config.toml
norm = "rmsnorm"
rope_base = 15200.0
bias = "none"
parallel_block = false
extras = ["local attention windows", "learned residual scales", "capped logits"]
init_std_qkv = 0.035
init_std_down = 0.0
lr = 0.00106
beta2 = 0.98
final_lr_fraction = 0.1
batch_tokens = 131072
doc_mask = true
steps = 6919
Each number is 128 + 24 x the weight over its row's rms, rounded and kept within 0 to 255. Layers, rows and columns count from 0. The size above them is the row's rms in percent of the matrix's.

# layer 5 attention query, 576x576, rms 0.0564, rows 97-127, columns 288-335
size [ 85  95  92  88  97 107 105  92  86 106 112 102  93  98 102 109 102 108  87  99 113 113 108 105  92  85 108 102  98  97 101]
[[178 137 135 132 106 148 115 149 128 133 134 132 143 151  79 105 158 122 139 160 112 148 121 151 147 132 158  97 143  91  93 153 153 134 138  98 104 109 138 118 141 110 119 127 112 146 136 160]
 [134 107 161 162 158 118 118 170 120 164 108 118 138 163 123 105 138 137  87  85 119 183 114 132  86 133 161 160 161 110 112 166 153 107 133 112 116 105 160 127 119  71 143 103 110 160 116 112]
 [102 130 104 144 134 134 132 124 131 118 120 134 142 144 128 130 129 128 106 147 101 127 119 140  99 101 160  89 141  78  46 148 136 181 159 115  97 114 153 115 169 140 134 178 124 129 130 148]
 [114 146  84 113 130 171 153 152 126 128 117 145 103 138  81 119 178 132 143 145 152 127 125 163 180 124 116 120 103 123  94 128 100 108 171  86 106 151 126 129  92 138 125 148 130 123 142 103]
 [139 134 142  85 105 121 121 144 139 141 120 135 126 106 183 139  97 153 124 144  91 122 105 135 126 169 131 126 143 108 151 127 125 112 130 139 126 134  86 148 139 108  92 109 176 128 106 123]
 [108 144 167 130 106 112 140 167 121 109  98  98 127 146 136 112 146 166 131  64 136 104 130 117 136  94 162  82 145 127 131  98 152 137 107 125 152 143 124 162 115 155 153 165 147 104 160 117]
 [127 120 134 144 118 112 158 110 111 166 128 108  99 122 143 139 162 127 161 138 151 147 116  80 137 133  79 120 100 133 121 123 109 129  91 105 135  92 163 148 143  94 137 129 140 104 121 140]
 [142 146  95 121 152 114 144 101 108 194 132 120 101 128  92 119 134 122 145 109 120 160 151 134 146 173 165 128 168 107 116 147 160  84 118 124  93 122 189 145 116 120 128  92 121 151 139 158]
 [110  97 125 153 141 111 181 114  90 129 138 142 109 197 154 132 149 126 137 153 141 159 117 152 108 154 144 140 118 131 131 130 121 115 136 161 112  97 163 102 118 140 142 112 116 102 124 136]
 [142 148 169 136 140 100  93 105 104 143 107 155 126 155 106  67 153 113 140 133 153 135  98 113 127 107 164 150 133 147 129 198 113  94 164 130 122 133 126 129 102 152 121 114 100 133 124 117]
 [180 159 122 168 138 135 145 103 166 130 145 137 140 150 118  97 120 130 101 127  92 103 144 146 131 130 151 134 150 109 218 196 156 125 134 175 107 143 144 151 124 138 173 151 107 136 109 156]
 [178 157 146 109 106 135  77 107 132  85 131  96 142 161 131 117 153 148 162 116 130 157 174 135 130 100 111 141 140 101 149 124 196 107 159 176 114 135 133 117 125 134 102 163 159 107  99 123]
 [ 76 119 111 150 126 102 190 141 130 176 100 136 125 112 117 103 145 149 165 111 134  93 140 121 134 148 127 124 145 147 108 140 115 118 103 112 146 133  85  94 104 151 144 139 110 151 180 138]
 [182 136  85 135 116 121 160 109 108 114 120 133 149 177 128 110  95 140 140 124 151 130 195 124 104 155 130  84 113 115 119 123 131 131 134 185 126 105 136 107 119 100 118 119 109 107  94 137]
 [100 131 156 106 130 116 124 127 125 124 151 138 148 138 141 137 132 140 137  91 180 123 127  97 134 160  88 170 132 154 139 118 133 136 145 132 156 116 157 138 153 128 115  88 113 144 165 135]
 [154 171 170 134 119 142 195  93 125 154 121 114 132 189 135 129  95 168 116 154 121 142 128  97 120 107 135 120  91 110  96 105 135 155 144 127 128 148 162 130 162 116 134 154 127 108 104 137]
 [112  85 163 136 126 109 111 147 125 130 101 116 144  98 140 114 102 111 169 158 143 130 141 111  74 140 171  94 115 120 118 119  84 148 103 105 127 144 143 127 127 146 117  99 140 131 115 100]
 [139 116  96  77 126 142 126 118 119  73 183 130 191  83 103 128 130 126 110 139 103 116 147 124 115 138 152 146 120 148 104 142 164 131 142 110 141 152 121 137 104 124 104 121 125 137 175 107]
 [122  79 124 106 121 144  67 162 133 135  93 128 115 128 172 141 139 153 164 123 156 118 143 127 107 169 136 109 114  88 162 136  91 162 134 124  97 117 157 119  88 108 124 105 131 126  84 148]
 [147 104 137  99 115 126 100 123 137  96  69 147 139  91 101 120 171 178 152 115 143  87 106 123 162 123 125 115 169  92 134 129 127 136 138 127 134 136 119  94 151 170 110 119 158 140 120 118]
 [119 152  88 105 149 108 109 116 151 132 121 115 177 156 174 150 128 127  89 121  94 111 139 173  95 120 146 127 139 103 152 119 186 163 123 152 110 128 137  95 170 126 147 146 114 117 109 149]
 [133 129 124 115 121  63 127 118 147  94 111 150 130 194 168 120 153 107  94 119 134  97 106 110 130  82 100 131 123 131 165 145 101 115 131 164 121 132 125 114 124 166 118 123 115 118 123  57]
 [116 108 141 147 106 121  82 141 151  94 119 136 121 118 116 121 134 122 152 102 126 137 122  87 121 112 164 123 121 160 152 109 155 146 145 158 145 130  98 118 175 153 139  87 119 152 183 127]
 [106 111 128 135 155 108 126 155 107 105 127 125 161  88 133  88 152 116 155 146 134 121 133 112 132 100  98 138 135 138  98 103 125 140 109 126 137 119  95  90 108 130 142  79  95 137 141 109]
 [116 120 162 145 144 112 138 152 152 160 127 110 111 176 141 109 133 114 143 138 116 161 103 113  74  99 114 141 120 138 143 167 118 108 120 168 147 113 110 141 128 109 110 115 139 152  85 149]
 [127 168  99 135 129 149 140 108 130 132  97  86 163 107 128 150 125 127 131  95 109  91 123 177 128 156 128  76 138 131  99 135 175 165  82  86 151 108 123 141 141 123 141 162 144 145 128 140]
 [110 170 111 158 127 140 170 105 151 137 140  89 120 162 146 140 107 153 170 154 127 154 157  69 146 120 101 171 155 140 110 108 121 134 124 126 120 101 181 138 153 120 130 109 124 146 127 171]
 [172 132 115 124 164 123 141 125 124 128  97 151  83  89 120 139 149 144 120  98 115 160  99 153 111  89 146 149 132 118 151 128 117 151 114 108  95 108 197  97 110  86 158 127 118 109  83 131]
 [134 164  98 123 131 117 127  91 149 123 125 120 139 120 130 143 156 158 100 128  99 114 119  94 122 143 124 138 145  90 123 127 113 137 182  93 124  90 157 119 125 133 116 130 144 163  89 131]
 [161 127  98 129 129  85 115 148 108 127 151 169 154  98 128 129 136 123  80 101 154  93 115 105 165 145 137 118 167 120  89 118 153 126 132 172 135 147 131 174 129 136  99 134 159 162 119 111]
 [122 132 151 103 148 121 114 133 145 126 123 115 132 120 147 149 152 152 138 170 129 122 106 109 154 118  99 107 130 108 126 121 121 138 184 114 103  95 157 127 102 169 142 131 115 127 123 129]]
# layer 5 attention key, 576x576, rms 0.0555, rows 97-127, columns 288-335
size [102  90 112  85  74 106 101  87  92 101 108 101  90 105 102 106 101 112  89 102 113 106 108 103  96  87 103 105  99 100 105]
[[137 162 130 158 138 141 138 105 138 133 147 116 169 164 135 123 118 111 147 104 134 121 134 123 140 121 137 142 113 110 108 134 167 116 112 121 101 129 161 165 132 121 152 115  82 108  98 152]
 [149 127 148 136 144  86 140 121 150 132 130 121 137 119 130 133 138  58 158 134 149 156 119 124 151 145 170 126 159 102 141 168 138 131 125 102 127 100 127 127 126 125 123 124 104 133 113 141]
 [ 75 169  99 132 143 146 129 128 133 126 135 111 121 160 105 122 126  70 134 119 122 129 113 147 106  97 118 152 144 109 133 155 122 145 138  89 144 110 151 166 132 123  91 131  91 116  83 141]
 [126 128 119 129 167  97 127 111 122 108 126 147 157 151 122 164 121 151 116 148 108 132 115 123 114 136 107 151 158 138 167 110 167  98 114  98  96 121 159 168  85 101 122 160  89 153 165 148]
 [115 120 120 153  79 131 117 139 136 137 136 171 134  68 139 122 139 121 153 129 140 135 100 131 118 163 116 152  79 142 113 139 121  78 172 121 164 116 129  94 125 137 140  91 130 148 111 143]
 [123 168  99 123 126 156 138 180 177 106 121 137 130 120 134  99 158 123 130 128 121 111 150 157 141  91  81 135 117 120 135  78 129 147 148 119 129 133 171 103 133 134 122 121  66 139  96 150]
 [150 144  77 150 138 117 111 101 146 108 132 137 137 127 113  94 114 142 133 127 138 145  68 122 100  90 136 140 124 138  86 109 138 164 120 140 122 158 146 134 151 113 154 125  75 102 127 146]
 [156 137 138  82 104 138 122 134  97 132 107 138 108 112 139 137 132  94 143 134 106 115 132 118 129 168 134 117 167 139 130  97 149 135 123 117 156 154 123 110 109 114 132 154 166 133 151 100]
 [ 72  87 118 128 163 105  91 176 118 121 112 134 138 124 170 141 182 118 128 165 136 149 126 122 156 149 127 126 122 127 107 130 125 122 130 121 103  94 103  86 140 144 124 145 123 159 128 129]
 [157 121 146 127 111 139 136 114 103 102 107 136 136 181 114 107 104 166 159 141 135 170 142 128 144 121 167 135 155  91 107 154 130  96 138 124 133 127 114 116 130 106 158 158 136 142  83 118]
 [137 119 143 111 121 162 128 135 147 102 123 129 111 130 159 137  83 163 131 122 151  98 136  98 105 139 169 109  96 109 142 127 118 129 131 156 114 120 122 107 104 117 162 140 132 139  59 132]
 [127 162 129 159 127 142 135 144 165 121 139 157 117 131 126 149 115 149 126 109 172 133  96 146 109  71  93 158 102 137 159 104 126 102 130 148 122 116 123 115 131 164 108 104 117 112 125 106]
 [119  88 130 107 117 118 128 162 123 124 109 107 146 155  98 135 165 160  95 122 128 152 180 125 133 137 102 108 156 127 101  93 136 147 111 105 146 135 132 139 178  98 136 163  76 123 133 104]
 [122 152 149 140 136 126 122 134 104 159 142 101 109 126 103 158 118 158 106 117  99 118 150 139 150 145 104 128 151 107 155 145 122  68  95 100 154 119 144  91 144 137 112 154 145 131 140 117]
 [151 134 129 143 141 104 149 115 109 103 123 110 156 118 120 141 137 113 101 136 141 112 123 156 115 123 105 117 148 170 155 102 130 175 118 131 138 134 167 103 137 137  78 115 133 110 203 127]
 [ 91 123 113 138  92  88 117 113 144 161 186 173 150 122 143 133 118 120 120 127  94 130 107 121 109 137 142 131  86 101 108 138 155 144 122 111 128 163 109 130 116 127 114 122  94 143 140 132]
 [131 101 129 135  85  99 133 143 135 120 116  59 125  82 111 153 121 132 144 127 113 143 142 145 149 184 119 149 142 120 151 138 142 167 139 126 101 114 118 138 148 147 129 176 135 110 141  85]
 [130 129 117 106 111 158 106 102 143 160 151  95 126 181  98 148 119 137 109 141 129 148  99 128 111 117 145 132 150 143 133 151  92 117 136 130 138 146 152 126 109 114 142 108 157 156  96 133]
 [ 95 132 105 167 165 117 142 117 139 122 132 120 143 109  91 110 129 128 166 121 190  93 154 112 125 148 171 131  78 143 130 116 113 163 127 135 125 151 130 159 115 114 115 143  98 110 159 142]
 [102 119 143 158 131 114 134 136 130 154 150 103  94  89 124  96 123 149 133 123 149 139 171 134 143 168 144 159 141 143 152 142 155 139 177  92 133 136 116 152 139 114 117 124 110 134 136 111]
 [117  99 138  88 193 162 142 106 100 123 101 117 101 148 150 183 120 112 117 153  91  97 113 127 131 133 148 145 161 118 125 119 150  98 111 123 134 129 108 140 113 151 139 121 150 112 114  81]
 [105 118 113 116 125 112 105 132 132 102  96 171 106 118 183 134 139 165 121 141 124 114 112 127 151  95  94  88 133 146 137 100 132 124 127 127 140 107 105  88 147 123 171 116 146 126 159 140]
 [122 115 165 140 155 152 163 177 138 116 113 110  97 140 119 127 129 126  98 134 156 108 131 170 160 116  92 175 170 135 138 100 162 128 103 143 121  98 153  75 179 139 110 107 145 130 128 158]
 [157 114 123 127 152 126 131 121  92 149 122  95 130 153  96 119 156 128 130 133 102 112  96 122 121 101 158 156 156 113 126 117 131 149 150 173 136  95 105 165 142 153 139 100 115 105 170 140]
 [ 86 138 141 143 113 133 145 158 150 113  92 100 120  93 169  66 160 123 145 105 121 152  86 139 179 126 108 121  95 108 103 110 154 117 138 131 120 108 114 120 159 137 117 122 136 100 132  90]
 [171 154 120  74 130 165 148  80 131 133 131 119 147 140 111 139  90 148 109 124 102  94 130 116 105 125 132  96 153 114 113  97  97 136  99 129 115 140 162 173  98 136 115 143 144  81 141 168]
 [154 133 108 106  95 135 135 126 119 125 147 145 176  93 130 127 138 117 105 155  89 151 144 128 123  84 136 120 114 141 139 126 138 142  88 163 133 142 158  96 148 142 100 137 109 118 153 115]
 [136 101 117  94 131 163 157 135 112 120 109 162 120 134 146 100 195 135 154 118 142 126 160 111 153 130 180 117 105  76 116 139 157 118  96 157 122 144 139 118 138  73 149 158 127  66  88 173]
 [135 140 109 125 127 146 140 107 106 145 176 151 128 161 150 161 104 100 154 151 124 103 113  66  93 111 141 175 134 156 167 125 126 125 160 117 108 129 120  79 138 122 104 123 107 165 139 141]
 [144 143  73 120 142 114 143 111 112  99 126  81 126  89  77 141 130 118 137  98 125 113 144 176 115 142 147 145 152 157 161 148  98 142 149 139 137 116 137 117 145 160 122 128 139 124 123 134]
 [133  93 143 135 140 109 174 171 125 137 133 160 144  86 173 116 128 110 108 132 114 131 155 120 156 134 102 142 142 131 127 123 153 119 136 140 131  83 153 141 110 118 125 148 112 124 155 111]]
# layer 5 attention value, 576x576, rms 0.048, rows 64-101, columns 288-335
size [102  93  92  92 103  93  99  96  91  93  93 100  92  94  99  99  97 107 100 100 102  97  96 101  95  97 100 105  89  98  95  96  95 105 105  93 102  98]
[[118 158 151 132 133 153  99 138 153 147 121  90 129 143 147 138 108 132 142 130 138 142 126 115 114 140 149 173 130 118  84 135 122 141 134 123 103 110 111 115 133 140 105 104 134 141  86 129]
 [122 177  83 108 138 144 139 126 138  84 124 137 153 112  90 105 124 116 102  82 129 126 132 134  85 109 106 164  86 131 113 142 161 111 158 155 129  91 151 124 130 109 151  84  92 133  87 123]
 [156 159 100 152 138 130 131 195 149 108 136 135 123 145  78 101 119 148 159 163 141 115 127 126 128 100 112 144 112 107 131 144  87 110 159 141 114 100 119 126 137 159  91  69 118 131 120 107]
 [157 144 120 119 168 137  93 162 158 120 159 150 103 131 118 119 140 121 146 113 152 144 145 147  97  92 193 140 112  97 130 102  93 123  97 123 115 170 138 128 144 107  76 121 127  89 152 117]
 [140 131 129 142  93 147  92 150 118 145  91 107 124 112  99 136 109 101 143 125 146 163 130 130 112 143 157 173 143 100 108 110 134  82 142 114 132 114 164 134  96 120  86 163 143 111 113 145]
 [121 129 106 132 114 164 178 123 151 133 146 126 145 142 141 109 134 154 126 129 124  94 115  92  73 127 142 161  76 121  83  87 113 110 175 130 115 108 135 130 114  87 123 107 127 140  67 147]
 [153  80 157  78 110 128  69 136  97 142 139 156  72 101 112 141 124 135 176  86 119 155 121  89 158 136 153  96 113 110 106 131 139 100 153 145 111 186 115 126  91 154 106 111 139 118 109  69]
 [136 133 129 117 133 140 156 137  88 117 124 136 150 159  93 158 120 115  97 132 117 136 124 152 118  90  94 169 147 113 156 128  91 118  99 173 108  77 169 126 113 115 111  92  81 146 134 154]
 [ 99  96 151 134 139  87 114 158 107 180 134 151 188 112 153 136 148 128 127 115 139 116 107 107 117 113  67 155 119 114 149 144 118 147 128 156 166 155 141 146 114 103 173 142 116 122 158 150]
 [140  91 115 110 173 156 135  98 133 147 157 106 113  85 158 124 139 121 133 127 141 115 131  83 161 140 171 105 124 157 135 122 136 151 129 120 128 146 120 179 133 171 108 189 134  78 159 167]
 [ 96 152 112 148 133 110 121 190 207 127 119 159 168 135  82 137 135 121  86 118  99 117 124 128 141 170  83 129 111 126 128 106 170 130 143 124 141 104 159 122  94  75 121 126 142 163 130 150]
 [117 131 144 135 136 100 157 108 113 152 117 153 129 165 105 119 134 136 175 150 151 128 123 153 167 153 139  94 126  89 133 146 101 111 136 106 131 148 162 129 134 155 190 100 125 117 158 153]
 [141 108 161 174 143 117 108  93 151 131 119 121  79  86 168 125 115 112  94 115 125 106 128 120 143 123 165 131 113 114 115 114  73 130 105 136 134 126  98 140 119 150 111 177 128  62 137 135]
 [117 167 129  98 153 126 113 175 164 133 176 140 131 140 105 160 134 113 100 106 160 109 147 187 119 144 100 163 156 140 148 123 143 118 133 142 106 104 157 128 113  93 136 116 131 133 128 132]
 [167 122 120 120 106 119 155 152 120  85 131 125 140  92  74 135 133 146 171 123 134 147 134 136 145 130 160 159 128 127 139 156 139 105  91 137  82 127 103 127 127 108 113 139 142 139 131  89]
 [136 191 166 132 146 121 122 116 132 158 176 127 139 101  89 149 123 130 124  73 114 126 167 150 133  78 102 178 158 118 106 137 134 117 123 163 108 106 114 139 144 134 111  96 128 123 123 127]
 [125 101  99 112  94 114 101 108 118 114 132 138 141 117 137 120 144 105 144 124 119 105 157 111 154 167 116 157 123 130 165 161 136 147 153 116 140 158 119 124 149 168 143 113 126 119  78 128]
 [117 120  89 133 103  92  96 174 158 173 144 117  85 100 103 125 153 108 126  97  83 119 133  76 144 112 127 148 132  89  95 151 172  78 123 124  86 128 127 135 151 122 108 130 118 155 120 143]
 [123  87  97 151 145  98 155 120 132 143 129 166 131 100 107 128 149 125 102 147 134 120 102 122 120 140  71 114 135 129 162  78 170 117 165 103 135 108 151 117 138 128 124  91 112 166 132 153]
 [151 154 156 118 150 122 138 147 147 103 101 187 119  82 160 129 122 112  83 101 138 140 122 152  92 156 129 131 128 156 135 175 132 109  89 122 105 116 137  84 117 139 102  91 101 147 151 136]
 [ 87 112 134 137 103 172  55 149 135 180 135  88 130 172 147 146 122 124 135 160 155 123 124 147 103 128 190 114 130 116 139 112 113 137 116 135 174 117 114 116 164 119 123  84 130 128 123 110]
 [128 133 151 153 139 115  75 176  66 161 148 139  82 168 169 118  84 140 122 110 112 116 145 124 114 141 105 149  65 107  82 131 125 159 102 113 135 187  98 148 132 141 149 153 127 108 121  73]
 [124 120 119 146 118 119 111 118  84 122 139 153 106 105 124  83 129 122 142  98 143 119 148 107 133 118 146 118 132 141 150  82  87 145  75 131 124 146 122 131 136 145  84 144 144 144 105 108]
 [130 137 128 143 140 172 149  75  65 125 104 129 143 150 106  97 198 166 106 161 165 145 104 138  53 115 146 192 135  90 131 156 124 127 158 127 132  97 123  98 121 123 112 134 137  91 148 154]
 [122 142 124  98 124 139 133 123 130 124  99 122 145 121  99 116 132 113 116 161 130 113  98 181 128 154 117 169 116  97 120 128 175 160 122  90 121  55 164  97 130 112 150 138 123 131 109 177]
 [121 148 116 125 148 136 119  99  74 131 141 173 151 116 100 146 141 167 139 118 158 115  98 134 103 132 183 106 114 179 146 105 148 149 100 148 143 129 113 151 181 140 128 139 146 110 158 110]
 [130 138 159 169 119  93 164 114 128 134  83 155 138 149 149 140 138 127  94 147 152 144 132 139 113 182 113  88 125 136  95 113 127 119 112 160 149 148 114 116 144 120 144  86 103 176 155 106]
 [139  90 130 113 148 135 138 116  87  75 103 129  70 116 145 103 128 126 117  94 138 136 136 110 173 105 150  95 112 179 110 158  80 144 131 113 136 128 121 137 175 155 127 173 135  72 170  93]
 [132 134 158 144 119 134 123 140 126 157  97 146  35 164 168 133  88 140 143 125 117 144  85 133 121 137 135 158 117 134  87 133 118 100 113  97 149 119  58  98 100 135 111 129 114 120 137 135]
 [119 106 147 142 141  96 140 132  89  70  95 151  90 137 178 129  98 139 120 118 125 138 156 176 112 125  93 136 130 155 178 140 141 157  96 114 117 124 106 129 126 161 141  92 143 117 131  65]
 [156 141 177 157 140 151 183 173 130 141 114 147 103 165  77 105 137 107 140 148 132 160 164 166 160 136 108 172 118  89 154 150 120 124 109 138 119 126 148 144 101 118 120 103 119 124 135 150]
 [104 176 147 116 154 111 173 119 145 103  94 135 171 153 109 100 107 133 146 181 146 151  98 149 110 155 116 180 124 131  96 113 171 133 120 134 142  84 146 122 162  91 174  93 152 136 117 159]
 [109 176 125 104 113 159 134 159 188 143 129 122 140 133 134 146 140 128 122 100 122  93 116 152 145 124 118 150 124  76 149 112 158 127 160 142 101  98 172 117 105  79 158  86 116 127 118 169]
 [ 98 128 114 114 145 154 126 101 128 146  95 127  93 114 143 100 153 129 130 153 135 103  99  83 135 146 136  96 106  95 102  95  95 119 113  90  99 117 104 101 131  94 160 132 118 135  90 165]
 [139 130 143 123 109 146 163 159 149 125  71  79  82 100 118 138 140 125 135 131 116 145 107  93 112 119 172 149 139 108  86 170 157  99 151 146 112 124 137 162 114 127 154 139 120  64 114 135]
 [121  93  80 134 140 111 133 130 169 159 114 144 150 123 115 117 156 155 121 147 146  94 151 117 107 137 146 139 129 111  73 121 149 143  81 156 130 128 148  91 159 100 118 104 128 122  86 135]
 [118 147 145 117 116 137 111 140 124 125 118 137  92 140 144 135 150 131 146 141 142 136  81 119 169 154 114 115 138  94 110 121 101 125 116 109 118 137 110 130 126 138 161 127 118 114 163  73]
 [133  82 114 116 117 124 112  89 125 105  77 137 157 100 123 117 143 122 101 100 118 116  77 134 126  95 144 139 103 125 132 138 120 132 126 119 116 136 115 150 133  90 122 116 119  80 139 140]]
# layer 5 attention output (transposed), 576x576, rms 0.0455, rows 64-101, columns 288-335
size [105  97  95  92 104 102 102 100  94  97 100 101  98 103 100 102 100 111  99 100 108  99 100 100  97  98 106 108  90  98 100 101  98 104 107  97 101  99]
[[124 173 176 110 186 163 138 140 153 138 103 123 118  95 144 149 105 158  87 131 134 137 135 114 113 124  98 164 124 119 155 143 161 124 100 182 116 122 139 120 134 116 117  73  69 156 129 119]
 [102 133  95 129 111 168 114 127 115 134 146 124 125 161 123  98 123 133 143 130 123 135  88 130 143 117 138 122 124 120 135 113 143 143 148 150 137 135 111 129 141 136  99 123 129 164  92 126]
 [106 135 124 144 103 136 105 134 143 143 119 188 124 173 116  92 135 128 138 124 136 125  99 136 115 143 154 103 138 155  99  40 105 130 145 156 128 123 119 100 143 172 130 120 141  92 136 103]
 [149 132 146 130 128 133 144 158 167 114 162 136 122 111 118 119 154 124 162 124 134 138 131 144 124 118 127 102  71 115 131 112 103 117  90 139 151 125 132 143 140 150 153 139 125  76 144 151]
 [110 113 131 135 108 145 110  75 149 146  73 134 145 123 114 164 160 155  95 130 131  86 133 102 141 143 125  98  68 134 114 105 118 120 121 121 152 125  87  82 136 158 153 170 165  92 124 141]
 [135 159  96 145 129 118 114 117 129 153 138 176 124 136 108 124 120 134  93 125 113 124  95  98 126 147 131 132 157 122 202 111 121 143 135 140 132  67 148 109 121 102 114 117 114 159 140  91]
 [100  99 168  98 108  84 130 104 106  99 149  71  99 106 153 123  99 120 142 161 183 141 109 132 148 140 110 137  99  80 147 134 102 118 154 113 102 128 119 123 113 140 146 136 145  75 103 145]
 [106 161 100 112  96 163 120 147 154 184 133 153 118 158 102  66 159 144 136 109 120 123 114  95 116 158 130 150 132 158 116 109 131 151  64 183 174  88 142 145 131 137 156 121 148 115 127 135]
 [119  93 164 132 146 133 102 118 102 128 158 112 155  98 123  85 135 119 167 146 112 144  93 114 163 112 156 135 118 141 147 134 133 134  93 161  87  91 106 114 117 142 119 123 102  97 106 140]
 [130 120 162 118 142  70 149  91 141 109 138 130 136  71 140 144 124 140 110 118 177 140 100 119 163 118 152 110 125 134 116 144 109 108 130 134 144  91 172 134 115 143 118 141 126 133 155  96]
 [120 136 113 147 155 133 156 120 139 156 131 163 136 129  99 125 110 131 124 141  59 140 118 138 110 125 115 132 166 106 145 145 120 129 101 144 134 133 135 111 129 102 125 130 154 153  96 114]
 [144 144 114 149 125 149 137 117 109  89 124 119  86 111 122 125  99 123 143 120  95 141 153 152 101 137 167 130 143 131 103 125 135 161 115  94 139 160 137 107 112 121 157 114 107 147 140 104]
 [137 105 179 182 133  96  86 100 152 111  94 112 128 115 138 174 151 135 127 181 159 147 162 133 131 101 142 116 109 135 107 162  85 105 148 133 101 110 132 139  91 125 140 131  91 144 139 147]
 [148 164 150 114 150 127 152 106 134 157 127 164 136 140 131 114 163 130 147 141 106 111 101 124 144 101 159 121 159 132 126 116 180 121 122 182 139 130 108 104 125 123 121 126 124 117 159 138]
 [106 122 119 165  92 121 103 152 139 147 141 145 148  82 144  86 122 105 143 121 191 153 125  96 137 138 124 109  83  93 102 135 115 132  90 139 106 131 133 151 139 124 123 131 165 109 105 126]
 [158 137 148  86 131 161 140 107 137 152 155 121 168 167  80 106 159 129 116  73 109  79 111 131 161 110 154 152  98 136 139 125 114 154 148 152 137 137 114 133 173 147 128 122 139 103 112 135]
 [130 128 151  93 159 109 129 121 132 128 108 138 126 143 151 136 131 109 120 150  89 155 137 148 134 106 192  87 114 138 127 111 130 141 130 136  95 178 171 151  97 139 138 143 127 121 156 163]
 [136  91 117 117 107 127 132 134 132 118 145 106 140 170 163 143  70 100 113 150  97  93 129 140 136 100 102 108 123 106  77 160 124 124 122 109 151 157 133 135 125 123 134 181 121 138 161 137]
 [122 123 100 152 129 154 115 117 108 138 138 117 117 153 107 128 106 172 125 137 121 100 121 123 129 147 104 114 165 122 111 118 128 113 174 140 168 140 112 175 122 135 150 146 183 161 104 115]
 [130 123  81 111 150 181 121 101 131 145 115 124 129 149 134 166 130 120 133 141 134 102  90 114 140 112 155  99 130 125 104 128 107 150 152 156  90 141  98 144  93 128 105 119 157 185 167 133]
 [147  94 117  86 119 146 163  90 116 127 103  72 134 109 155 101 169 136 143 162 148 117 135 129 130 156 164 138 102 114 149 142  98 142 144 136 129 172 127 111 165 142 130 110 120 125 129 108]
 [126 127 127 123 132 129 113 176  94 123 132 131 132 105 120 121 116 164 110  86 127 109 138 145 125 119 118 128 101 105 133 150 137 140 160 111 108 138 146 151 116 140 131 128 153  87 129 129]
 [152  94 156 137 153  73 130 115 157 121 106 162 161 138 164 140 132 145 130 169 140 120 124 161 111 130 158 115 128 128 159 123 109 135 165  94 144 147 158 168 124 153 146 127 141  74 148 141]
 [106 120  88  95 121 171 108 110  58 109 105 143 118 131 112 107 127 169  86 116 148 157 149 110 110 123 134 173 147 104 153  79 148 132 124 129 115 115 118 132 145 140 118  69 125 159 132 113]
 [149 171  99 114 136 150  86 122 103 134 139 127 135 128 134 146 107 162 109 109 101 123 148 156 151 121 104 137 187 107 149 147 173 125 129 167 128  86 124 130 101 108 119 129 126 148 114 129]
 [131 143 167 168 129 108 110  98 107 125 137 149 159 124 121 112 149 182 158 126 152 140 111 181 140 169 142 160 141 158 104 135 176 153 119 154 107  95  73 171 175 117 112 130 135 111 106 114]
 [161 131 139 154 120 158 120 119 126 130 124 141  94 190 108 147 197 112  88 108 151 137 156 108 113 167 142 116 119  93 158 142 104 159 154 125  89 121 152 103 146 111 116 141  98 147 127 149]
 [156 124 152 166 118 104 138 128 107 107  90 113  96 138 159 147 130 113 126 142 131 121 124 118 144 129 130  91  68 170  59 145  98 108 150 106 126 171 145 155 115 163 148 101 170 140 113 105]
 [152  95 156 130 146 127 170 124 112  81 134 134 141 139 105 136 134 134 107 118 138  92 141 137 110 124 128 146 100 139 109 123  88 120 116 111 119 166  59 105 102 151  95 103 113 127 141 114]
 [124 158  84  93 132 129 116 147 133  78 139 152 110 162 115 145 125 135 148 101 136 153 157 124 104 107 152 115  94 137 159 145 162 133 126 147 151 144 137 176 140 129 112 126 186 102  96 117]
 [133 139  81  86 108 194 107  83 142 174 143 118 137 176  97  62 137  99 147 117 115 126 129  92 149 130 159 127 160 122 139 109 144 152 128 166 157 137 113 149 104  96 150  91 146 132 125 128]
 [152 158 127 123 109 136 137 140 146 107 122 131 117 155 116 155 121 160 112 125  86 139 131 105 121 115  94 172 127 154 145 118 139 143 124 160 137 129  96 173 174 131 119 104 151 181  96 102]
 [128 178 155 122 143 161 156 137 102 160 129 160 152 113 123 138 117 126 125 106 106 116 142 135 115 115 136 123 111 101 161 127 175 149 109 146 138 129  91 105 140 118 151 121  89 169 122 106]
 [113 120 108 159 160 125 117  95  86 135 110 114  97 126 152 138  43  99 103 149 143 181 165 131 119 111 167  97 118 108 127 142  82 139 146  62  63 127 125 151 123 112 115 166 122 132 116 131]
 [ 77 100 158 145  95  89 125 127 109 143 102 116  87  98 134 120 105  87 106 137 107 142 103  83 110 115 157 103  98 119  84 137 114 134 135 125 133 130  88 119 164 119  96 143 129 142 141 131]
 [120  98 152 170 156  76 134 122 124 151 142 137 134 130 158 144 115 128 123 161 134 142 141 172 131 121 148 105  95 103 183 164 103 153 146 143  91 115 133 165 147 152  97 134 112 125 115 128]
 [115 121 158 137 130 130 131 114 113  75 130  89 116 116 133 168 117 109 126 129 125  96 170 134 127 109 127 126 121  98 143 133  82 145 139  86 133 131 118  83 121 120 138 152 126 118 165  87]
 [112 144 114 170 127 174 140 123 142 149 128 134 155 177 135  98 119 133 115 169 125 118 166 149 156 139  92 129 132 158 116 124 121 161 142  99 173 144 131 134 139 111  94 133 135 144 118 157]]